From a checkpoint of a small transformer trained on Wikipedia: an embedding shortcut, 1079M tokens.
Each number is 128 + 24 x the weight over its row's rms, rounded and kept within 0 to 255. Layers, rows and columns count from 0. The size above them is the row's rms in percent of the matrix's.

# layer 4 attention value, 256x256, rms 0.198, rows 86-127, columns 0-63
size [ 92  90  87  91  88  89  91  90  91  92  89  91  91  91  90  88  91  87  92  93  93  97  91  86  93  92  89  92  92  94  91  90  94  90  88  92  92  95  89  90  92  91]
[[129 151 137 126 142 121 134  76 146 157 118 156 118 115 117 140 182 129 142 128 205 127 123 143 111 131 163 159 118  87 115 110 110 140 176 141 114 141  93 134 161 128 160 148 155 143  98 149 121 144 154 156 165 106 103 137 120 126 128  58 120 114 187  79]
 [110 126 105 141 158 104 155 103 149  89 159 151 120 111 112 130 128 163 109 158 120 108  91 121 123 162 130 164 173 101 117 138 161 142 133 141 111  87 138 175 126 156 139 107 116  99 159 194  97 151 117 102 114 112  88 121 145 165 153 123 123 114 133  88]
 [101 138 147 191  85 106 142 116 124 112  97 154 149 153 135 108 155 139 140 143  74 137 119 155 143 130 149 134 116 125 146 151 129 104  95 134 133 142 133 135  81 146 119 104 136  96 112  85 148 105 135 155 144 156 130 130 114  96 136 148 109 122 137 122]
 [110 167 119 111 114 111 123 118 144  96 137  94 113 137 133 103 140 126 116 122 106 117 138 117  91 124 138  89 127 132 140 108  88 116 149 157 118  87 119  83 131 101  96 101  82 156 155 113  92 105 127  95 118 147 134 126 121  81  92 162 137 113 142 130]
 [ 93  89 119 105 161 147 111 101 129 144 109 119 151 128 151 116 126  85 125 129 112 151 145 145  75 141 118  80 113 140 128 131 121 163 150 103  52 134 124 111 116 163 179 131 132 130 132 119  66  75 100 109 114 120  96  93  95 110 115 110 131 141 132 120]
 [171  99 160 127  93 156 112  84 159 121 120  91 128 143 146  88 182 121 115 114  90 127  99 124 146 157 136 116 144 184 133 167 125 141 185 149  99 130  87 134 146  95 144 120 134 148 111  97  96 124 166 146 123 150 146 122 110  76 132  92 123 123 122 107]
 [142 111 120 107 100 139 134 147 136 115 146 135 131  78 166 157 146 120 146 117  82  97 126 141 126 158 128 128 116 115 104 141 111 166 134  80 125 146 144 128 142 118 181 154 142 125 130 145 155 103 116  95  82 155 104 113 142  85 123 114 120 151 119 100]
 [156 126 106 138 139 122 125 146 154 139 174 161 108 141 144 129 115 140 116 128 160 149  99 151 159 112 114 113 107 150 134  89 136 140 122 117 108 142 133 147  95 123 101 130 141  93  96 152 133 152 116 185 134 111 137 157 136 113  90 144  71 155 124  90]
 [125 135 123 160  88 120 123  87 138  89 134 104  99 122 120  97 126 102 101  96 146 116 112 147 124 136 136 104 113 119 128 147 146 148 150 152 100 138 103 154 120 133 151 110 157 157 146 109 100 105 148 139 143 144 122 140  99 155 101 150 110 107 158 108]
 [ 64 113  97 148  96 136 126 134 167 159 133  90 144 128 138 117 129 178 139  92  99 132  99 117 113 112 102  91 149 129 176 149 116 143 105  63 136  91 136 123 137 147 106 128 101  94 154 138 151 155 111 107 146 152 150 144 155  66 125 131 122 113 119 129]
 [156 116 165  99  98 126  94 124 157 120 105 135  87 133 131 125 110 130 193 145 168  97 145 138 163  90 103 179 124 189  90  85 153 141 130 123 145 143 124  82 103 139 129 129 132 141 140 139 149 151 148 138 108 157 103 135 117 113 118 125 127 113 133 138]
 [170 122 183 142 148 126 135 108 124 118 136 173 105  92 141 119  97 149 135 182 149 129 135 135 107  90 118 138 138 154 118  79 108 157 152 153 100 118 122 157 115 148 130 101 112  95 172 137 145 158 106 144 102 108 112 141 123 117  97 154  87 147 107 116]
 [118 109 117 134 106  96 139 145 125 131 137 115 142 145 150 162 168 129  77 132 148 119  93 121 154 161  90 112 159 136 103  96 154  80  71  90 125  64 119 161 104 132 132 117 152 112 138 127 100 134 156 129 112 137 104 122 127 161 136 104 164 113  98 142]
 [126 109 105 121 173 113 101 137 157 151 146  95  81 147 140 162 131 137 104 121 118 107 108 128  99 129  98 156  88 116 111 109 129 121 128 122 114 126 146 102 136 139 146 114 124  96 118 163 148 163 116 131 108 149 125 122 160 112 119 170 153  99 106 132]
 [122 137 123 179 137 138 141 109 166 125 160 182 131 170  75 131 103 104 184 140 139 126 126  99 124 148 134 105 106 111 111 138 134 138 133 166 132 151  87 134 125 159 135 101  75  87 133 163 132 125 119 125 103 146 104 118  94 105 165  98 122 171 161 185]
 [146 195 105 101 145 150 156 108 127 122 112 143 135  99 132 149 102 112 121 114 120  84 135 137 148 152 154 136 133 147 137 121 150 136 123 137 152 123 127 117 135 126 103 106 147 149 159 125 128 153  84 123 119 122 147  83 147 103 118  78 135 126 141 163]
 [123 118  97 130 118 123 135  97 112 108 121 145 145 104 119 128 139 132 123 155 144 125 151 115 136 156 162 114 101 124 148 124 137 119 160  94 125 167 172 130 116 115 130 126 130 170 160 139  76 130 115 129 152 132 129  82 159 150 143 129 151 173 157 150]
 [116 126 153  97 121 106 149 148 122 152 146 101 140 119  85 153 117  71 169 144 109 128 107 150 112 113 141 118 146 164 106 113 107 139 121 137  89 155 124  97 113 154  87 118 143 116 113 168 142 150 161 113 138 179 123 132  86 170 134 138 150 118 123 141]
 [145 121 100 152  81 130 104 112 147 116 120 113 116 124 119 135  92  86  91 143 134 155 124  90 159  99 136 128 126 127 145 140 121  97 157 139  91 118 184 113 156 134  87 133 125 170 133 101  95 129 143 144 120 141 118  89 105 137  97 109 109 111  80 118]
 [144 104 112 124 119 109  92 143 123 107 173 179 146 149  77 125 102 156 128 152 136 109 110 138 101 157 141 113 112 100  94 132 150 135 131 141 129 130 190 109 113 118 144  80 144 122 140  48 102 117 113 150 155  93 100 109 120 113 107  85 173 133 117 112]
 [117  98 161 146 167 101 127 129 163 183 116 127  98 125 106 141 154 141 109 117 101 147  82 164 125 183 102 158 106 123 140 118 140  89 113 120  64 159 143 136 147  90 161 133 156 158 142 107 142 131 160 127 104 148 111 119 139 123 115 159 101 134 116 117]
 [110  88 122 139 138 158 123 126 120 141 122  75  96  99 153 122 108 152 152 154 109 109 116 136 117 100 134 116 145 138 138 110 132 105 111  88  98 127 162 141 167 158 115 109 152 128 125 101 142 102 181 119 134 110 145 151  92 150  98 148  75 156 152 108]
 [155 114 163 151  96 135  89 102 101 152  97  90 151 136 136 110 145 112 178 104  89 141 134 151  98 126  86 106 132  94 111 110 132 116 121 109 164 101  73 147  85 173  97 138 133 154 162 122 128 118 105 171 143 158 150 104 147 148 148 160  87 175 138  56]
 [119 106 110 111 116 119 141 117 102 124  85 144 161 146 181 108 130 126 125 169  92 121 138 118 132 142 139 118 128 142 131 125 127 145 131 171  85 109 147 160 124  83 184 131 141 123 118 109  96  99 143 138 140 162  90 118 181 101  97 163 122 136  98 105]
 [154  88 110  98 159 110 102 133 135  88 162 122 123  92 119 113 116 103 168 114 133 144 122 144 133 180 116 185 128 111 106  94 136 133 102 135 130 142 153  75 141 157 106 145  94 121 121  71 120 103 132 146 108 161 170 143 120 117 132 117 140 111 113 182]
 [138 152 165 128 101 133 133 133 113 152 148 132 131 126 152 141 121 117 109 118 131 114 112 138 108 119 137 125 177 153 123 163 110 123 102 126 144 111 146 127 133 145 105 188 114 125 138 153 128 110  90 151 168 125 117 176 121 123 127 116 183  75 170 123]
 [129 136  76 123  88 111 113 131 164  93  72 131  88 166 134  88 126  99 162 123 125 124 122 126 102  75 127 130 114 139 114 173 128  92 150  91 119 123 137 138  87 144 190 149 164 128 105 108 139 132 129  97 113 120 140 144 109  90 131 142 129 123 140 150]
 [123 129 137 101 114 101 128 174 111 113 101 167  86 135 149 128 130 190 143  96 117 139 165 153 149 113 170 102 142 124 147 165 139 110 126 136  89 131 158 145  96 132 146  90 142 136 104 125 141  93 114 118  90  79 142 135 139  83 134  93 156 138 121 194]
 [139 119 134 137 138 160 135  80  84 119 115 150 170 147  88 131  90 133 110 109 141  80 125 118 136 159 133  82 118 139 112 105  68 136 122 106 155 131 147 135 154 123 104  66 102 106 119 118 142 164  89 173 153 101 118 118 151 106 149 161 149 109 120 143]
 [153 123 121 127 110 145 136 104 109  66 126 127 109  98 121 100 133 123 115 123 110 162 107 140 120 134 106 135 159  97 118 108 106 115 149 146 144 122 123 125 125 140 173 125 107 176 138 113 138 144 122 141  71 117 109 134  87 146 121 125 126  94 114 117]
 [ 91 102 124 129 149 113 131 113 113 108 163 136 104 163 160 118 143  81 100 145 121 109 174 121 100 124 175 121  90 167 154  62 102 157 119 171 127 135 137 172  95 134  81 168  93 150  99  84 145 143 177 133  66  99 114 113 123 133  86 115 159 112 116 101]
 [140 106 174  98 132 136 138 144 142  78 108 129 131 121 102 145  63 151 139  99 135 154 104 105 160 169 116 152  78 111  86 111 105 117 117 152 132 126 121 164 113  95 137 113 179  63 153 167 132 134 121 124 139 108 126 145  73 120  86 114 149  81 164 146]
 [115 130 133 137 113  90 147  74 148 160 116 145 126 150 145 162 127  98  97 122  75  81  68 151 147 112 126 144 128 119 137 151 132 123 111 114 139 130 113 132 138 128 128 135 143 121 166 145 205 132 125 138 139 119 106 134  94 122  90  90 126 128 150 160]
 [114 143 130 136 126 141 122 126 146 125 148 172 131 124 143 128 113 126 144 150 124 127 109 158 159 131 183 146  87 124 155 132  92 132 144  98  90 109 126 143 115 134 129 143 144 128 126 125 105 111 114 122 153 151 134 143 132 147  98 162 193 139 121 146]
 [157 153 123  83 125 123 122 106 105  95 166 108 145 102 128 171 111 140 179 132 132 130 124 129 101 119 109 110 137 153 124 106 161 145 115 136 145 100 111 103 172 145 150 101  91 140  98 139 115 144 147 147 109 155 150 150 149 191  86 100 166 107  79 170]
 [102 129 102 138 142 118 104  98 139 149 146 116 134 146 120 135  90 142 130 157 156 100 191 130 169 136 119 138 152 129 158 167 111 172 123 149 110 113 162 117 149 149 114 138  90 130 142 118 128 111  76  95  83 138 102 115 129  83  98 196 113 150 134 135]
 [124 114 132 126 100 136 116 169 157 123 123 140 131 123 104  91 114 160 123  95 148 100 160 125 134  86 109 101 129 133 148 126 129 170 107 144 115 127 104 150  80 121 139 157 129  86 111 121 146 131 136 122 128 157 167  84 119 148 121 132 141 151 115 123]
 [133 118 116 104 100 103 114 124 101 158 160 125 169 134 148 125 154 105 129 133 143 117 133 111 170 105 107 127 127 158 116 137 111 119 166 148 156 105 108 141 104 144 141 139  96 150 113 119 112 147 121 104 120 163 109 110  98  77  85 104 118 161 126 127]
 [133 127 121 127 148 113 168 111 136 103 152 110 160 138 142 141 149 142 111 127  94 118 126 141  80 133 156 146 162  48 102 128 113 102 130 143 135 140 116  93 140 108 109 123 151  70 133 161  91 164 158  86 138 147 106 149 170 121 122 103 142 138 125  82]
 [102  96 193 189 104 132 123 139 153 157 150 142 184 144 163 122 105 143 119 143 136 136 157 127 120 118 124 119 127 142 112 143 103 143 153 117 133 146 118 139 117 116 185 137 124 139 106 123 119  95 155 115 143 144 103 123 108  99 119 125 124 143 115 112]
 [145 161 129 161 145 169 127 156 141 119 160 122 106 101 113 150 157 117 122 105 123 116 159 127 116 133 128 156  66 166  91 132 108 161 161 112 133 110 143 115 130 142  99 154 110 126 156 132  85 125 159 167 130 164 121 141 152 109 129 149 147 134 131 160]
 [127 153 107 122 118 151  83 147  87 146 124 127 149  95 108  87 134 132 144 127 160  79 116 113 126  66 143 126 108 151 129 119 119 122  95 160 166 135 130 132 107 131 122 150 131 154 132 147 115 105 113 100 134 122 175 142 117 166 134 114 118  83 124 128]]
# layer 4 attention output (transposed), 256x256, rms 0.156, rows 86-127, columns 0-63
size [ 93  92  91  95  96  93  94  96  99  92  93  94  95  92  94  94  97  93  96  94  97  98  97  89  96  95  96  96  95  93  96  95  97  94  95  95  98  99  91  98  94  98]
[[130  81 134 135  96 153 123 121 132 130 116 152 128 122 146 142 157 112 160 117 161 132 143 156 105 163 157 158 163 159 110 135  90 135 142 143 133 117 107 152  98 105 143 125  98 139 143 153  92 175 157 144 144 121 139 154 137 109 140 106 102 110 161  98]
 [121 122 169 173 173 116 179 121 142 153 195 151 109 116 143 133 129 146 139 118 127 175 131 147 114 156 144 150  89 101 135 155 144 141 188 122 116  90 138 140 142 121 135 130 154 130 115 114 118 180 131 128  90 131  99 121 131 128 131 121 127 155 136 135]
 [115 138 153 130 105 113 138 114 138 114 143 119 175 148 111 103 113 115 167 141 116 143  83 179 133  80 117 139 111 153 107 131 151 105 130 144 137 109 112 141 111 127 174 119 142 123 125  82 124  95 100 128 126 139 147 141 109  93 168 148 139 132 131 140]
 [ 90 160 122  98 122 121 120 140 112 113 143 128 138 124 154 102 159 133 111 100 124 155 125  64  85 123 142 111 156 106 139  92 113  76 162 129 114 144 132 117 139 122  53 107 107 146 150 113 119 121 166 115 122 134 129 136 159 128 138 175 114 132 135 135]
 [ 82 102  94 113 139 127 145 155 126 126 154 118 140  99 170 132 100 113 113  93 110 123 126  68  89 147 152 124 131 158 142 156 160 157 113  83 126 119 160 156 138 152 145 132 124 140 122 131 114  38 131 116 110  98 129 124 146  90 115 131  92 184 127 124]
 [134 110 131 175 107 158  80  96 113 125 119  64 137 140 130  75 116 132 118 149 118 168  89  99 131 175 117 124 142 146 116 146 143 105 122 153 118 149 112 102 136  92 154 125 135 136 116  84 109 165 155 156 116 162 132 100 126 115 116 116 110  83 186 123]
 [113 137 127 133  90 129 139 119 122  75 122 136 138  58 127 117  97 145 160 136  96 135 104 126 138 149  95 122 130 112 105 104 136 110 133 123 177 142 142 132 139 133 125 150 139 162 122 116 131 103 123 145  85 123 163  92 175 111 123 175 160 110 106 106]
 [116 158 101 140 138 108 153 130 148 104 136 109 134 116 140 109 120 116 148 156 129 178 116 140 139 142 106 131 103 146 155 105 128 112 139 159 130 130 174 159 139 123 133 126 147 104 121 136 113 136 121 150 115  98 174 149 115 172 103 112 103 141 134  89]
 [116 125 148 123 115 144 129 119 144 106 146 117 111 145 163 136 104 109  86 109 148  98 168 102 138 121 104 159 127 154 115 105 142 125 137 172 117 118 122 173  89 127 123 119 123 112 117 139 133 115 152 114 137  95 126 114 147 141 131 103 121  94 112 148]
 [ 93 125 138 116 110 115 131 103 165 137 116  90 136 131 105 127  98 159 176 100 102 165 110 123 135  97 120 108 116 137 148 116 124 143  78 106 125 161 101 110 173 152  83 117 144 114 112 110 139 117 124 129 155 153 127 135 148  80 105 147 136 162 151 147]
 [113 118 110 122 141 102 129 105 163 120 100 101 105 113 133 153 103 152 166 136 167 105 121 113 135  85  94 142 138 150 111 128 155 131 147 106 106 127 105  64 148 123 128 136  90 109 153 126 126 130 134 125 126 113 127 120 180 138 130 139 101 133 133 147]
 [145 149 162 111 157 148 154 105 149 114 133 141 123  90 124 126 137 101 157 161 117 113 136 164 132 136 143 151 142 145  76 112 163 149 160 153 133 104 115 141  88 134 107 123 129 125 170 124 125 134 144 160  95 113 133 112 125  69 149 127 129 128 106  97]
 [ 91 127 162 177 136 116 153 158 132 125 112 121 129  84 116 131 161  97 101 131 138 190 108 113 124 106 140 119 150  90 154  95 162  93  37 105 132 108 138  89 146 112  94 109 131 125 134 147 107 130 141 125 107 129 103 120 110 139 148 121 133 103  78 158]
 [146 109 147  98 162 161 113 111 162 100 125  77 142  96  93 168 127 125 125 128 134 141 114 146 102 133 107 126 101 147 163 157 103 122 129 116  93 144 142  96 148 117 137 108 131 103  77 150 128 137 165 113 110 141 125 142 144 107 135 140 157  72 124 123]
 [141 128 137 164 150  91 152  97 141 136 147 116 142 116  97 119 141 142 154 135 118 120 109 124 105 145 153 110 105 124 129 122 127 102 146 115 128 127 106 117 101 188 153 112 101 102 111 174 107 155 131 157 129 130 127 120 145 128  96 132  92 158 131 151]
 [129 145 145 101 173 148 132 109 108 126 116 128 139 170 141 150  83 107 149 113 123 144 117 140 162 133 172 111 130 118 120 140 118 148 121 160 173 106 158 172 142 163  97 140 136 111 110 101 137 132 128 129 134 152 140 124 135 124  96  84 112  92 139  85]
 [160 139 115 111 149 122 128 111 152 137 100 143 119  83 156 101 131 115 113 180 130 182 151 148 123  98 135 140 111 117  97 139 147  93 162  89 128 148 162 197  83 127 159 113 126 133 154 138 123 141  99 118 144 121 134 120 161 136 114  94 160 154 179 154]
 [162 128 125 126 148 123 121 138 147 117 133 143 125 139 122 158 115 140 117 142 116  70  83 147 128 148 156 151 158 143  98  94 130 139 109 148 117 154  78 103 128 124 122 132 148 128 107 202 139 155 129 136 118 129 128 127 107 149 128 118 116 160 126 145]
 [151 138  84 154 124  98 132 116 181 113 127 131  95 104 131 103 119  93 118 133 147 159 132  96 127 100 155 157 121 136 130 147 133  82 109 176 120 125 114 117 172 178  95 112 133 175 134 105 144 132 140 126 129 144 109 147 136 120  87 117 102 142  99  99]
 [145 138 139 104 132 104  79 155 138 132 139 161 133 161  90 100 117 142 102 156 130 118 110 153  98 141 115 157 125 119 107 116 139  99 119 106 106 143 146 149  83 144 122  91 164 131 145  58 139 119 161 155 152 110 108 107 149 130  97 119 115 137 132 116]
 [ 84 120 141 154 137 154  96 137 134 141 115 104 108 151 102 124 146 125  92 124 139 129  68 150 143 181 117 111  88 114  92  93 143 106 165 103 121 158 139 115 114 118 143 185 122 134 154 126  96 136 140 103 134 141 158 126 109 162 123 140 117 116 156 111]
 [ 94 157 127 157 158 124 149 147 129 142 135  51 127 155 150 170  96 164 136 154  88 133 138 171 103 120 126 138 153 116 121  87 104  96 155  98 112 128 166  95 155 143 136 152 134 113 136 136 165 125 138 102 148 158 152 146 111 130 108 112 127 149 158 113]
 [148  74 173 139 130 132 116 106 122 148 109 135 110 128 147 100 129 135 149 116  42 128 118 137 120 137  92  95 133 124 114  83 101 118 137 117 171 128 112 100 122 154 111 176 136 137 126 129 133 104 126 164  83 138 125 137 130 154 122 146 105 111 143 101]
 [146 130 140 139 174 138 106 126 107 131 129 149 159 157 162 103 109 100 109 125 108  86 101 135 113 164 112 179 130 107 181 111 154 151 149 144 123 164 128 136 107  96 152 115 164 147 110 108 125 111 113 113 133 125 107 122 134  95 126 152 159 151  73 124]
 [145 109 140 121 163 133 124 136 142 111 116 156 106 140 123 130 120 102 143 111 169 129 137 139 118 158 103 149 143  91 144  90 103 149 129  99 100  96 154 132 155 164  94 112  76 161 149  94 122 160 145 157 120 163 102 125 140 114 104  62 102 100 137 154]
 [128 131 198 133 114 140 137 169 109 128 124 129 153 170 158 144 136 155 150 113  98 113 160 118  99 126 170  97 180 154 142 155 139 161 103 128 132 127 154 152 143 128 124 188  90 149 142 161 128 109  90 105 173 115 112 162 132 118 125 119 155  91 171 142]
 [124 143 133 124 108  98  99 152 116  84 143 163 110 184 134 116 129 121 127 129 135 191 156 109 118 116 103 171 125 130 134 120 150 145 115 135  99 109 146 173 123 152 115 112 141  90 121 135 139 160 108 132 125 126 110 119 119  25 105 122  99  99 111 153]
 [111 139 171 118 122 111 132 138 109 131 109 112 101 187 111 129 153 181 106 145 123 134 164 142 154  82 184 133 134 133 145 116 136 129 117 142  92 138 158 108  89  80 144 107 135 131 119 115 147 145  96 114  92 109 132 153 127 126 141 130 117 117 145 137]
 [131 129 175 114 133 163 102 109 116 146 145 136 133 116 100 131 117 113 135 118 151 112  98 120 167 181 140  73 149 110 125  96  75 142 178 146 129 147 132 140 146 104 136  91 135 154  88 130 124 147 150 136 113  87 130  97 115 105 170 152 120 107 118 137]
 [ 89 164 122 118 157 157 136 120 122 110 127 151 150 136 139 104 127 148 105 140  75 120 166  97 147 109 123 140 101 116 110 124 106 159 124 124 122 108 111 129  76 144 147 117 109 173 121 118 154 164 106 171 133 107 134 151 181 130 169 154 147 114 129  84]
 [127 120 158 103 134 131 125 131 136  76 144 152  97 124 113 106 129 130  84 138 158 105 150 133  97  75 133 129 100 151 175 113 127 154 127 162 110 145 123  95 113 130  94 145 128 117 129 101 129 147 117 139 137  81 146 135  86 129  93 144 166 143 128  85]
 [ 95  88 123  72  69  67 135 140 123  81 119 149 102 108 115 183  92 140 156  79 122 115  90 112 140 126  82 146  95 110 109 113 125 130 109 143 127 126 121 181 120 142 133 114 160 103 151 154 140 114 137 150 134 107 166  87 101 203 109 134 135 102 148 103]
 [151 143 142 155 112 103 139 101 141 120 115 198 134 116 120 132 178  94 107 111  85 104 102 114 129 136 135 124  69 124 129 177 122 108 112 125 137 117 149 101 124 191 157 152 113 128 147 149 127 132 116 150 151 187 127 162 112 121  84 130 137 113 139 111]
 [ 93 154 121 134  99  96 133 146 119 103 171 158 107 115 133 149  98  84 172 116 144 116 112 163 178 149 173 146 159 149 136 107 128 110 130 114  84 101  88 133 125 111 136 146 128 106 116 130 159 101 133 140 173 126 151 142 179 152 107 155 161 121 130 150]
 [207 141 115  62 150 107 118 112 131 121 163  93  99  93 157 134 121 108 150 110 146 135 127 130  98 101 137 117  88 173 110 115 187 142 132 140 154  97 147 105 138 122 107 148  94 128 109 142 118  96 125 157  91 126 120 144 104 174 112 128 172 106 102 139]
 [ 98 131 105 115 145 103  85 127 127  97 166 114 109 126 141 150 125 131 117 137 129  84 145 121 124 171 149 113 148 108 135  94 153 153  99 170  98 104 147 131 108 148 143  71 133 119 114  99 124 118 151 122 112 102 114 170 145 112  74 153 106 132 133 122]
 [133 114 123 127 116 126  89 128 158 149 158 162 123 117 125 116 131 151 119 125 119 130 167 131 175  89  85 114 151 149 151 136 124 148 140 104 101 141  97 140 107 117 157 198 131 133 138 119 164 165 133  97 119 143 137 112 131 122 150 117 110 109 129 125]
 [ 90 163  99 119 123 103 162 125 138 127 112 111 142 120 139  86 133 124 169 123 154 120 122 128  89 133 145 100 113 151 149 143 123 158 132 168 136  99  97 120 107 150 109 105  92 163 114 109 127 145 112 135 180 166 194 121 111  86 134 121 122 110 113 114]
 [113 109 156 150 111 129 133 122 124 138 176 131 125 124 157 109 167 121 175 127 114  95 131 168  88 131 139 126 104  74 117 127 128 105 135 118 124 159 136 128 138 128 105 133 164  70 128 131 133 168 160 104 159 150 154 177 164 141 122 122 195 107 155 115]
 [108 146 103 143 125 124  94 114 101 135 142 139 146  70 151 148 116 159 162 100 142 161  94 117 118 119 119 105 128 147 120 114 164 103 181 121 144 131 111 142 153 114 102 158 144 145  79 129 107  63 172 154 152 109 112 166 105 107 120 123 152 145  96  94]
 [155 132 130 148 134 139 112 162 108 107 111 144  88 131 124 148 111  72 131 112 106 138 182 139 108 151  89 140 115 118 111 139 107 183 131 142 153 134 144  88 119 118 101  98 127 136 126 119 142  96 165 180 130 130 150 127 145 118 131 138 131 121  99 133]
 [123  96  72 119 138 152 104 142 136 151 142 111 114 134 106  96 149 101 119 121 150 101 129 132 114 139 146 101  55 135 145 120 115 170  95  94 141 173  99 139 102 129 112 130 152 155 161 120 158 151  99 113 126 113  96  97 131 156 123 121  75  97 153 152]]
# layer 4 attention query, 256x256, rms 0.162, rows 128-138, columns 0-63
size [ 75  81  61 101  95 130  95 115 119  99 126]
[[142 126 161 100  73  99 132 148 134  89 135  90 124 117 149 166  71 119 117 155 134 134 138 151 114 122 154 159 169 100  85 117  98 123 107 133 124 123 107 132 112 106 142 168 133 118 106 154 160 116  90  99 144 135 137  96 123 106 140 171 169 100 119 141]
 [134 123 122  90  85 113 120 126 112  99 142  90 133 109 129 137  47 171 119 143 118 120 144 164 109 122 148 159 144  99 135 127  87  79  91 148 133 100 123 125 116 137 136 154 157 146 124 135 125 135 123 110 128 137 134 128 139 108 103 170 143  58 135 107]
 [124 168 110 128 163 103 110 150 101 149  98 164 145 137  92 140 144  59 151 114 108 136  91 116 156 118 117  92 121 127 160 100 166 159 135 140 130 125 148 153 137 108 136 123  98  86 137 127 118 150 161 121 129  94 125 122 105 193 124 118 120  89 154 144]
 [ 97 151 116 134 130 133 137 141 176 134 138 122 112  88 131 104 160  89 129 114 142 152 141  91 105 139 138 124 110 115 161 129 156 133 139 171 110 115 143 136 130 121 119  99 150  98 148 105 111 105 109 137 143  36 134 121 120 116 119 167 125 108 108 130]
 [105 126 151 142 148 106 167 151 129 124 151  92 129 124 141 117 117 134 122 164 151 126 125 130 147 171  97 102 125 128 136 104  97 130 149 140 145 104 142 123 138 106 136  97 143 128 129 124  97 126 114 106 171 143 147 109 112  75 168 110 129 139 108 141]
 [147 127  98 152 108  93  80 112 144 138 147 121 173 137 151 151 120 123 129  92 116 151 122 122  81 143 165 128 169 145 165 135 105 117 124 135 108 153 142  90 134  84 126 131 155 127  88 138 102 107  92  95 187 169 129 132 139 100 122 136 148 137  86 116]
 [140 181 137 122  96 171 127 113 114 123 126 113  96  93 123 129 106 141 120 118 132 129 105 135 148  86 148 142 150 153 121 114 104 130  69 176 105 137 106 119 133 125 150 168 135 125 117 136 131 134 138 126 109  97 108 151 152 171  98 118 146 122 168  99]
 [112 143 139 117 125 167 131 121 151 133 102 116  91 133 114 113 120 114 114 149 132 132 108 107 142 131 122 114 143 126 119 104 128 106 112 140  87 127 134 153 141 128 122 163  92 102 116 169 105 145 143 126 125  88 133 126 155 150 113 134 141 125 184 117]
 [ 93 141 139 141 135 153 114 170 115 193 158 145 106 131 191 114 120 135 118 120 170 135  77 127 138 142 127 131 133 123 149 140 120 102 117  99 107 116 118 137 123 128 135 113 131 130 112 128 149 129 146 114 101  19 155 145 163 157  83 117 136 115 184 125]
 [123 113 164 109 116  93 154 128 119 101 115 132 114 151 144 134 113 145 113 176 122  91 177 153 175 115 155 133  96 123 102 156 111 130 132 119 180 126 146 131 127 159 152 115  77 147 103 127  99 120 152 117 114 125 151 142 102 128 150 123 135 139 124 141]
 [112  96 100 147 178 125 140 114 132 115 149 104 151 146 144 150 138 114 113 120 117 108 116 124  84 126 151 124 146 130 134 122 135  98 146 142 126 169 132  86  93 131 126 135 121 144 127 148 159 141  90 122 135 122 115 153 143 128 147 140 126 132 106 138]]
# layer 4 attention key, 256x256, rms 0.144, rows 128-137, columns 0-63
size [ 76  72  80  88  86 101 101 121 126 137]
[[ 77 111 178 114 151 124 105 150 126 114 103 143 102  94 131  88 126 184 135 128 110 139 104 136 100 136 149 154  99 172 117 116 116 125 142 117 128 105 113 138 137 106 131 104 139 136  98 113 124 128 129 133 103 125 130 128 125 167  91 147 115 118 103 159]
 [113 135 152 146  93 108 115 126 119 163 111 143 102  99 137  77 135 149 139 127 122 166 131 124  94 157 106 165 146 145 115 142 155 117 174 106 122 130 137 129 163 118 145 130 127 136 100 153 126 123 136 157 122  84 128 158 129 161 139 170 128 131 107 155]
 [146 119  94 144 169 161 135 110 115 133 144 103 134 153 144 177 116  99 117 135 141 110 152 124 176 107 135  90 118 133  81 141 134 121  90 121 132 139  81 135  98 129 124 142 124 138 113 119 150 143 115  89 110 139 135 167 112  99 103  97 115 137 134  76]
 [102 141  83 113 137 141 150  90 123 132 119  91 106 124 160 120  91 115 109 144 162 143 149 136 155 133 149 184 133 102 122 138 133 137  84 146 100 123  50 120 131 124 136 160 134 109 140 151 160 145 108  76 129 158 140 100 131 145 151 105 141 127 115 149]
 [146 111  93 161 106 107 147  82 141 118 149 152 140 130 135 149 122 118 134  98 103 139 107 104 147  95 137 130 128  85 125  99 140 116 111 118  87 103 141 152  81 146  91 111 111 115 167 125  86 125 113 145  95  73 166 120 154 144  74 115 132 113 122 147]
 [118 154 139 102 158 154  94 130 137 139 101 137 113 104 121  92  92 159 114 141 128 140 122  89 125 175 137 142 135 141 127 149 125 175 133 195 141 130 205 134 114 101 174 147 158 100 134 116 117 152 169 114 137 117 131 132 107 128 194 111 132 142 113 191]
 [129 141 164 106  94 149 109 138  92  89 127 151 132 147 155 166 110 123 128 164 129 136 107 167  72  92 119 134 109  87 110 118 125 156 114 109 142 149 151 157 174 133 110  85 167 125 115 123 136 101 138 119 117 139 128 137 138 139 131 176  99 130 102 140]
 [133  98 128 137 161 136  94 133 129 165 148 112 106 143 125  76 150 123 106  97 116 119 123  95 118 134 128 126 135 160 150 128 108 137 123 132 164 184  88 122 171 116 157 132 160 157 108 131 144 152 144 126 172 160 128 188 123  96 117  97 110 138 128 120]
 [122 160 141 135 142 140  81 129 141  78 127 147 110 115 137  99 131 125 179 114  77 105 128 132 130 161  99 141 157 126 121 118 114 152 134 174 147 102 140 162 144 110 145 162 139 105  84 147 130 109 166 121 170 113 142 129 110 143 163 169 180 126  89 149]
 [ 96 161 146 105 129 107 159 126 129 129 138 141 134 110 106 153 169 175 135 165 127 160 151 152 165  96 105 134 116  99 140 133 109 101 148 171 125  51 127 134 134 129 156 146 127 134 173 123 120 134  90 139 118 131 120 106 161 125 112  90 159 149 169  76]]